Weights of a small transformer language model: a variant of Muon for these matrices.
Each number is 500 + 25 x the weight over its row's rms, rounded and kept within 0 to 999. Layers, rows and columns count from 0. Numbers have three digits each. The size before them is the row's rms in percent of the matrix's.

# layer 10 MLP up, 256x64, rms 0.229, rows 4-99, columns 32-63
101:517491502507501506498487484495512494479540460517505514471504491503470527500560485489526534470462
104:511454510518551490500476513524499536507505531528504540463534480481506507508573493490524513521478
110:471524510474499566512514531507470544486493517517498478518512510462502458511481529488480487475500
114:506524560512519503502512527514457474457496514459466514495505496481510499497513517506483518538514
104:495503493452486499519538514523491481484473492520467490501465545498526505541490532500492496499442
112:508524500530497480476516504524505500515512492479516465502490533478522557488495538541492474511544
088:523490476566501519457472559501487465485480500542493506489509480508530530488515503476536469510513
112:502452518490488508457519489485515505441508531491503502469477535513519483497482515496491487488440
097:503484479467532511517486492511510456468476467520502502453480517460471507516537452475457564482481
087:512490480530512495520457536516498522513508523518478531488493491478480538463513534555495513472499
091:536525514534540471519491453487535496525497465515540488485495512475513494475494476493514534522523
124:454469543500486549500468543518464523492528474504478495500478533471544494451527524505444465479514
109:514491518508552490465480513456522483540508512518504496517514525479529473547518511504465486517494
099:499518459490482523489486495533483553485489464510488463503521502479480517491537529543508477482538
104:529455550526499536498482528521500506476507514530490515578545459524498508522527522473493514532475
102:497470482505508493470504478527484498455461503492531443526477479487482524513450536519512546510491
091:502483484505473522505530477500500482449491502505513519496502483475536504498494470446514515521470
079:514479489437526480523520508496507483474465489558499509483500527449503475505492523518516526462500
114:488462489479521529503474497521501469480530483537489480510482454498515499499513433458490501493489
107:522527491464493519505491501492525490496441514489478463457489486464479534486527516557582509506506
101:519549492535522496516546487488487504492532483491486520481500521483492559491521486498564472499499
105:515503477512456508502514496558483497472501553503470465480487521481499516509507469451525507486519
109:493513514503490488515477509504477483519517514465476507470516489443531467503522506450472491487506
095:499467504501503556450497471553516453449484470500508488524533495502504523472468519523521489511487
100:523485530437522510513547501474493489500483501474471476526495523502516479527529496505563510459473
087:504478535485475509509486557525525533509478485503484513524483475532477527495531509497523467463485
096:498510480473522515486497504532475512470542500455541495548478456479504512498527477515470504527507
101:533460538483503540524492526465512501519504542502485485480479551493517493476518496511544479529478
089:515491473532519492466497530494461482454525477454547492527501476480534531519504534510499489450492
100:484487517472473513472511490473501536475470497464493505489488512501504490500521503464513490498452
084:512520525472508516485458466495449471479475510497500486546521466438501556473499477451482494509497
105:479480483489528514490520490526561513488498485517503489517462512494507499464526554482496493547449
110:490464510464515530481524474507483508528494508509455541508532465481483512467546472464536468499453
089:514533531512490527478487512516501455503505530530472518512497495547484490512519544467490509497495
101:485520512526503546482464520505494502450510529495489531479472475511512511479533492556530503496439
103:487456518562535540468534489508475530493529467515498485503500532502534528515508535453495483508492
093:521463487474515489479516494480465528484503510520523504502537494503524468497506574507517518466504
098:489528516507544506469520479518490491497478467516514511502521505500535523464473564492509490467529
103:463477527491557509539538516525491485500502501490499478529504507527457547540532538502474494448512
108:493482498553524506510488520529463480465507476521480535477498508500454501460516555515484491493507
082:496513503504520473474482499463521472542470535481430501477461509493480465502460480516466490482490
096:463523549526526508490516516491535518492521492517531537459484513531490532499503482514507498481526
099:472529521495501486541487549502516516491467507537515482543539542473482472470463476460515482513503
095:516536474514510530489462445546545494522459517502487482531511492498533472507461472471485501535504
081:533493506499515510494513480518526542487503536549456504485488473456487524495496526507485558516482
093:467508496476535509501480494499521464533540471498492473475477492462496544480520485440494512485536
095:466492490524528512473478486510455506564478499491482511517456520498481490481509503492529512513512
089:487528532513518560513538485491485530505494488479543478555489536490486510488475512470517531454504
120:497520514482528521507504539487507565498485503496480483442464549483495475527510548507523512521531
108:498456486487523478477457508528480486492446473514487508514513486518482523507507501460527504464454
105:461536512495489506500520465489522510498466493515531468456482549458493556446464505467516527486514
097:507511477506535501508515500452515484498502486483470507520510534455469480548461475488510527491508
106:477486521506495472505481477517493515524499555499500429511497534495500511487502529448521473505490
083:530465493464541490522469515498473497476488495519471505506492501471497485491539520502485486501469
105:493476528498547495511526463475515512450531462514488479481514559463528503508480521539493477500495
093:495511529468502499485485501493510525514529488496527465500498526472545513526511487470505475551494
088:467480511484500514514517483470527500515496462506496539521486488477481543503483449542470478465521
111:535462505533519493489505456486456447494479466514513479481480501481511504522498532511520501494497
108:514519486487521537475488512519528427513502477542494514490507492466527456488534433489492472511485
094:449517482549478500518493513452515473506494464468473425492486491476493498491473494515476527505488
114:503468489524523501480503471513499546498483476501461438500555463468521540514452478459506516502494
088:530501495466517477504481468512494486510525519522497509477505436478451488517500522483509509461472
106:520488522452516506489505472475479551502473503580464475529487515482493488527495466513481464493485
098:492510513503509494466485472445528493505523512494481516519483550493514466550508511506519505486525
096:530478556492531488510490546498504501532540492496520519455480514483500531516466473473491469527490
103:538454475460480519526506497509497493489525532500511507495475497507495522467537456484494520522476
093:500542512510461512475504505516503501467528500495546505488487484444525512502458535530520463497500
112:524497481497499523494518492532483481457495538475497465511488514491523482457557538482500456486533
092:493518521497491486499533512493473465484478518494513524497528458477516508491518468453491486488516
101:570496514479499520484514519492478488485524515536504511479498526462510507473512487478472531512467
108:549499507480542541516466462492487483508526466519516510519488506476513521540479457504504466520472
103:505509489473529511513535506496491523510468477491558517489539496480493519497526526467483481484483
095:503511513520484499513512492461525485504480505496453431511509524482469534535555485525472531472552
098:473496484493513525497528529495545520519496508510524480524492519513491493514530502439527477546457
098:494491529477492519475527499435521465478521454486493502508488519532470469542513498480528512463483
114:511507453509532533510484502501447493508513503486496470480516486503505511510475502518523512466506
110:471446566498537514537553491507491459479503558502508513504490518472472500486520494514466513481492
103:521496477476533524495519479547530490512464454533508541493493500528484490549511514465521540487468
112:445496484508497491549461524484437534513551497520494483494483526480489525480491475502451472487483
085:483486544470493496493481474475504478516553467502509507540521474494478518533499512488484486482539
094:513497534500544544494514498504481490479515475502509513476532496477511486535510489497444483467481
107:463500536468530518505510488531525501485519514555473525476515520498499488516566553473517498514488
079:537486504470524524499480525476500503518501524467492503502471467468509508483509497499479482471517
091:562472515501511493517494490527519479547527502550461509512458488513544469511491493499512531517462
083:491511496518526487462445491506487514515476513504483491471513536516493472472469508520524501472463
091:551508496468542434470549517511502519469531495489510491509521533465535459506518504547543514497493
109:493489542503516489499464511478507483452471473517460479503510484458495535525494486514531494508466
094:538498512512504493528479493480493479529525514520477485516509523481522482508430475487474496418489
098:476477481516472491470480521513509539454492515515482451459521504512497487488502468449487499538475
114:482499475508531457518480510489543456505460552509467540470515493469482505483489516462481468528484
100:523497527503536485478490467528458492546499490491514504467495519479480490448532473534484481465470
107:519492538481513500511500457481499520506565512486496497558523481504517530543514486491508491459510
102:516485550548509482508507502500532509517484545496520498508464461499487491487538535498542513490492
102:477481529533540487502489566496493478517500466499511511512502508493471491503521494506476447488515
112:494433507498502490479477519477485482520498488528452538499488511484501501459501509527488495460501
095:504498483480501536545480512497513501527479507515502464480493526468500519501517492485535480475501
# layer 10 MLP down (transposed), 256x64, rms 0.0769, rows 4-99, columns 32-63
095:496433474473490513452489506521460519512483470476544504492472482447462488488511529500510520517503
099:440471516479515503527564529479524503545507534471511529528507483483479486503503517520502519473476
114:501517447502499488511465498509458506464495532549508481503529488517536518488489485478510498460502
112:512510497521529531508477504463494519460495501535477444514478504516526490526478543519500482502518
109:515523504496521486525500540511499472525528492510542510488532481486496460504538482485459456501505
093:512495507472533512499463504524512516514559515499537468496528495470495498492498510475504521487515
081:478537512528505490483496538505481469483457500499490517543517516508497477471523498516537544494510
115:498518481491500520526536479482488484500516501501489521470531507485483523487491471485532496426499
080:493502537529525555521481484514517465484487512493507500492479465491478521543508449471501507463510
074:492514469521500467499475535482540490484497514506517538450474508502495497502529504554495487502499
092:495515528547465510511496508488493494493491506515514502489474493570489494513502454470498537541497
086:502456521508500526465530517475502506499475468520495486553482506513504428457489480541473528493490
080:472547517506540512492512551465524529554517525521545509523527519504498511519552502470482505495529
096:487536475479472525469506488480476506483532464479503539518515549545520469531543527529509517530541
098:474499504516485514481467526489501528521480553470497537528509500508507504495531499562463478462416
083:505501499509450519494507520491502497503479469545569471485474472473503502498485516506438523531504
087:501496459508493540485474517508538525497488498487512519517523523528516508509531485530436519515502
097:524487525525492525502483537531528474503515532486526483506494498508534478480450533493523519526469
093:479518525539504507520501505505483514480524529527508468519494477419510520492454431486490499530489
089:462509474470488522509495488480534480537528500529478546471464477513474498518458486559498452491480
098:480491536492494475531498488481473504501493502532515515483493476462506515491497493490509446537512
098:504503489468526542511472469496521472575503502501481529467497538516463499534504525468489486491514
093:513536508500444506490519517464519543532512517537490515458524517471527508523462488450497520506474
114:531535509507509478513479513531480544510498494520524477471489482537527508479516487522494510503454
108:514489529533480471513498501511529538493514516504500517476451510578484490514500499500527482455480
116:519508443520533492484535485488485496495508502529506513497495546570486460482502491525500506515492
089:526482481498509495518495500480489500454475484458540543490477469478526469506544501515482493500532
087:481499497515519528506473510519510522526496507493502496526448510491543518487498480516553499466507
083:510534467505497468511523517477496505538493474485512552457518560518508482501466505503487475540488
110:535490466495499536488469510475545473451523493534499474515525486542454468490499491510514539530495
102:476529472502481577492527489506527467463492497515532505495487519509463508450505485456489473488479
115:458498529529496498493482514518520476545526493547491508511450485499489456524496494491477521554515
100:498482490510484484485480468469467488541486444502485447529505504455511493526473490529521511484551
123:458494478493488526475522479487524522500511489450500483523510504489541511505456486494512540500505
115:523517497493489511514444489480504524503535467504512481520516528500496461494480511498481502479467
113:519478486491474451529466539510438514501472492463541515499501519515511489453490495497527484535490
092:517502522499485519499480489482521506489453456495507524491476540504512536510470506493472482474528
098:515520482514500486496513553466525477488538496500524490484522500527507488455502478525480481465486
089:519519512451491513448496487497504471491506515552495529485537491496497491533532488495496501516492
088:513484500538523484495501500523492519484506499529517510486448494543503504478473590495484542507494
087:489527498501514492501476503471488455524481507499486536495479472524490470518516462501487484495495
088:483493519498554513511501511462535475521507478495490498517477481441489532510519498538538467520508
104:485526507512508517525478476518498520449499502472561458522508480482506486471523534536533519507512
088:537483520500480486484483454488497473497470497474478493557483527533505435480472510503497470507471
081:492500479497501506509455441501491508494530484494482471500513496478533477513483534538534563564515
117:519508490504488499481496511514493554470477542526520512504509509501499482506481499526509485506474
101:526520514443519489510489500476484499520498538470462453517473504511514516537465499534486475495481
106:474506435511528476506481507476530515522512525544496509456497459468479477502515488534500498542480
093:542532501487537508559523555469507462497511458540493465521488475535515487502493494457483507481493
096:527497487513477504461504500475497479542489493520517501482502473498498494499535497444482467501446
096:495500463490507458491451489475468550469550499500465505502507534457470539518480488512531502510490
093:506516497503477480502449506516489476459502506525510510493494447512477495442493500531473519512467
117:486531499475491490480514551526482489532516457474498535538513471523560518483505507500571483494482
108:499459496542526447480438496513492512524489469506492468502538518506512487500485506523462510491511
105:494490490473490504469480498521530487492504563502481489551492531544491503550496501497474495461485
106:434472501505488481496503515529459512490504508487488462509495477480481488494479513494534494515501
095:519497506489504499470507492506472465509456518508503509473493543518466473502501540455535496521496
082:568474470504455532557533498456513469507494478501493530502470513535540528511484470492492487501536
097:473464480473463479519507520482508527537505535493487530494463492509513516543534495485542413503475
096:508512497506509475514541512530491473480513485500519510517512552499495476513537505502546478489476
094:493478490484468476503536488504474480507498484513476456491487523549521472510495496452521533509494
069:488492506476480472521493499495522531494511480515496499479476465509510493534504512469519515484477
099:468540474499541531504497516497534504504507500484515514500493548541497479508523514505495503499478
086:495464492547468500496517480489510503504530481490518556507532517522523474510514506508454519501513
090:466479537511437470511526469481470461478473469473488513494483496505494486504482476515533537500503
084:518487490448523472473486499530501511503481509483465509492490516524455521513494454505476501523514
075:517521480514432480477498493527516511510527447506536522537534508528547508524501463477489508523529
104:496477514522490496535467488553513459507466528466510513483480508513533505491531512486473509528511
095:504460506554463479460480485508496522492514524497487512519535497511498478503540464541508448489512
098:510469467475498511501518526539484540521531481462524511491504501482488495483532515511531546508459
096:502510471506504487535472477492527483448491527517515479482506511530522514503489520530497483485495
097:503542502500510470518449548492525499459480498504494496478508447530512462488486526456496479511465
073:472496496503470511508506507538492463554483494504487544490539469509501527550511463496495484501520
093:540506514529505506480462512543480473493519501485495514472513491450547501536519471567462541489491
092:454528497533470534496487507525531512489550537543528543494516498520524515501484506472485501501506
113:463471511434518481503500501484455481505498482504470493522533534526496456460487491501481521535511
089:492485568501513503527561477472499490497523488471468504569481517508506485516498509499441442495470
109:521500486486526483496479498472510504468490491476503440484513506525511499492476484543560476508512
107:467514528532498502567501483516500479519526500533535526518484506488497507538513470526524501456527
114:510474514544451476478529460517486529458511515475495516497492491589484469541498465527498473512527
093:468498465585513485516507496495513465514498516487523452529478465484526555490498499510491479506496
108:491503468491482465485500543477546509472568534508499474485527533494489521489479498526509492525505
073:470484494530535527518434525504492490500528489486528536484493502530487503514495495487471445519496
096:438485490498466479490485517511487481523475510451514513516546484499485493491476541533418505500525
092:492485485504472482512504568474478470528515482483511505517438493575471487510500509487450506510504
098:508485564486506514492457498461546463497532519492467485516441511497479508513514513455488514518520
098:481513479530520492488520505497514513478505503495469507519485468466500491505483527499462471534527
085:477513501449503531502570522542501513487492490482506535515491522520476500510545479517542489517528
084:529496511481537505561508480513536505465500490490518514503473484481485503520525486537525492470505
146:507513503500495502475544526474512489503519557507525478476513524464483494516508490530476462491516
133:499459536549529463506483475450506447501478484530491522479429512489505470488505487518522475531499
079:520469458492482506532476522521527502525484478501495538471548535496509488479471477488476510460480
096:499487474468487502489479514502508540432495498502546488497476516496497462464463492493502427494531
097:522475485509460513519484449497476488502537487516468484497506472513480483485492538449447527482493
107:510502479495501518471485522497497507484464478501489497473517522515507538451454502464512523485525
095:458510472500490481484469499498485491462493534515484517457471477495505480464496555524486527510486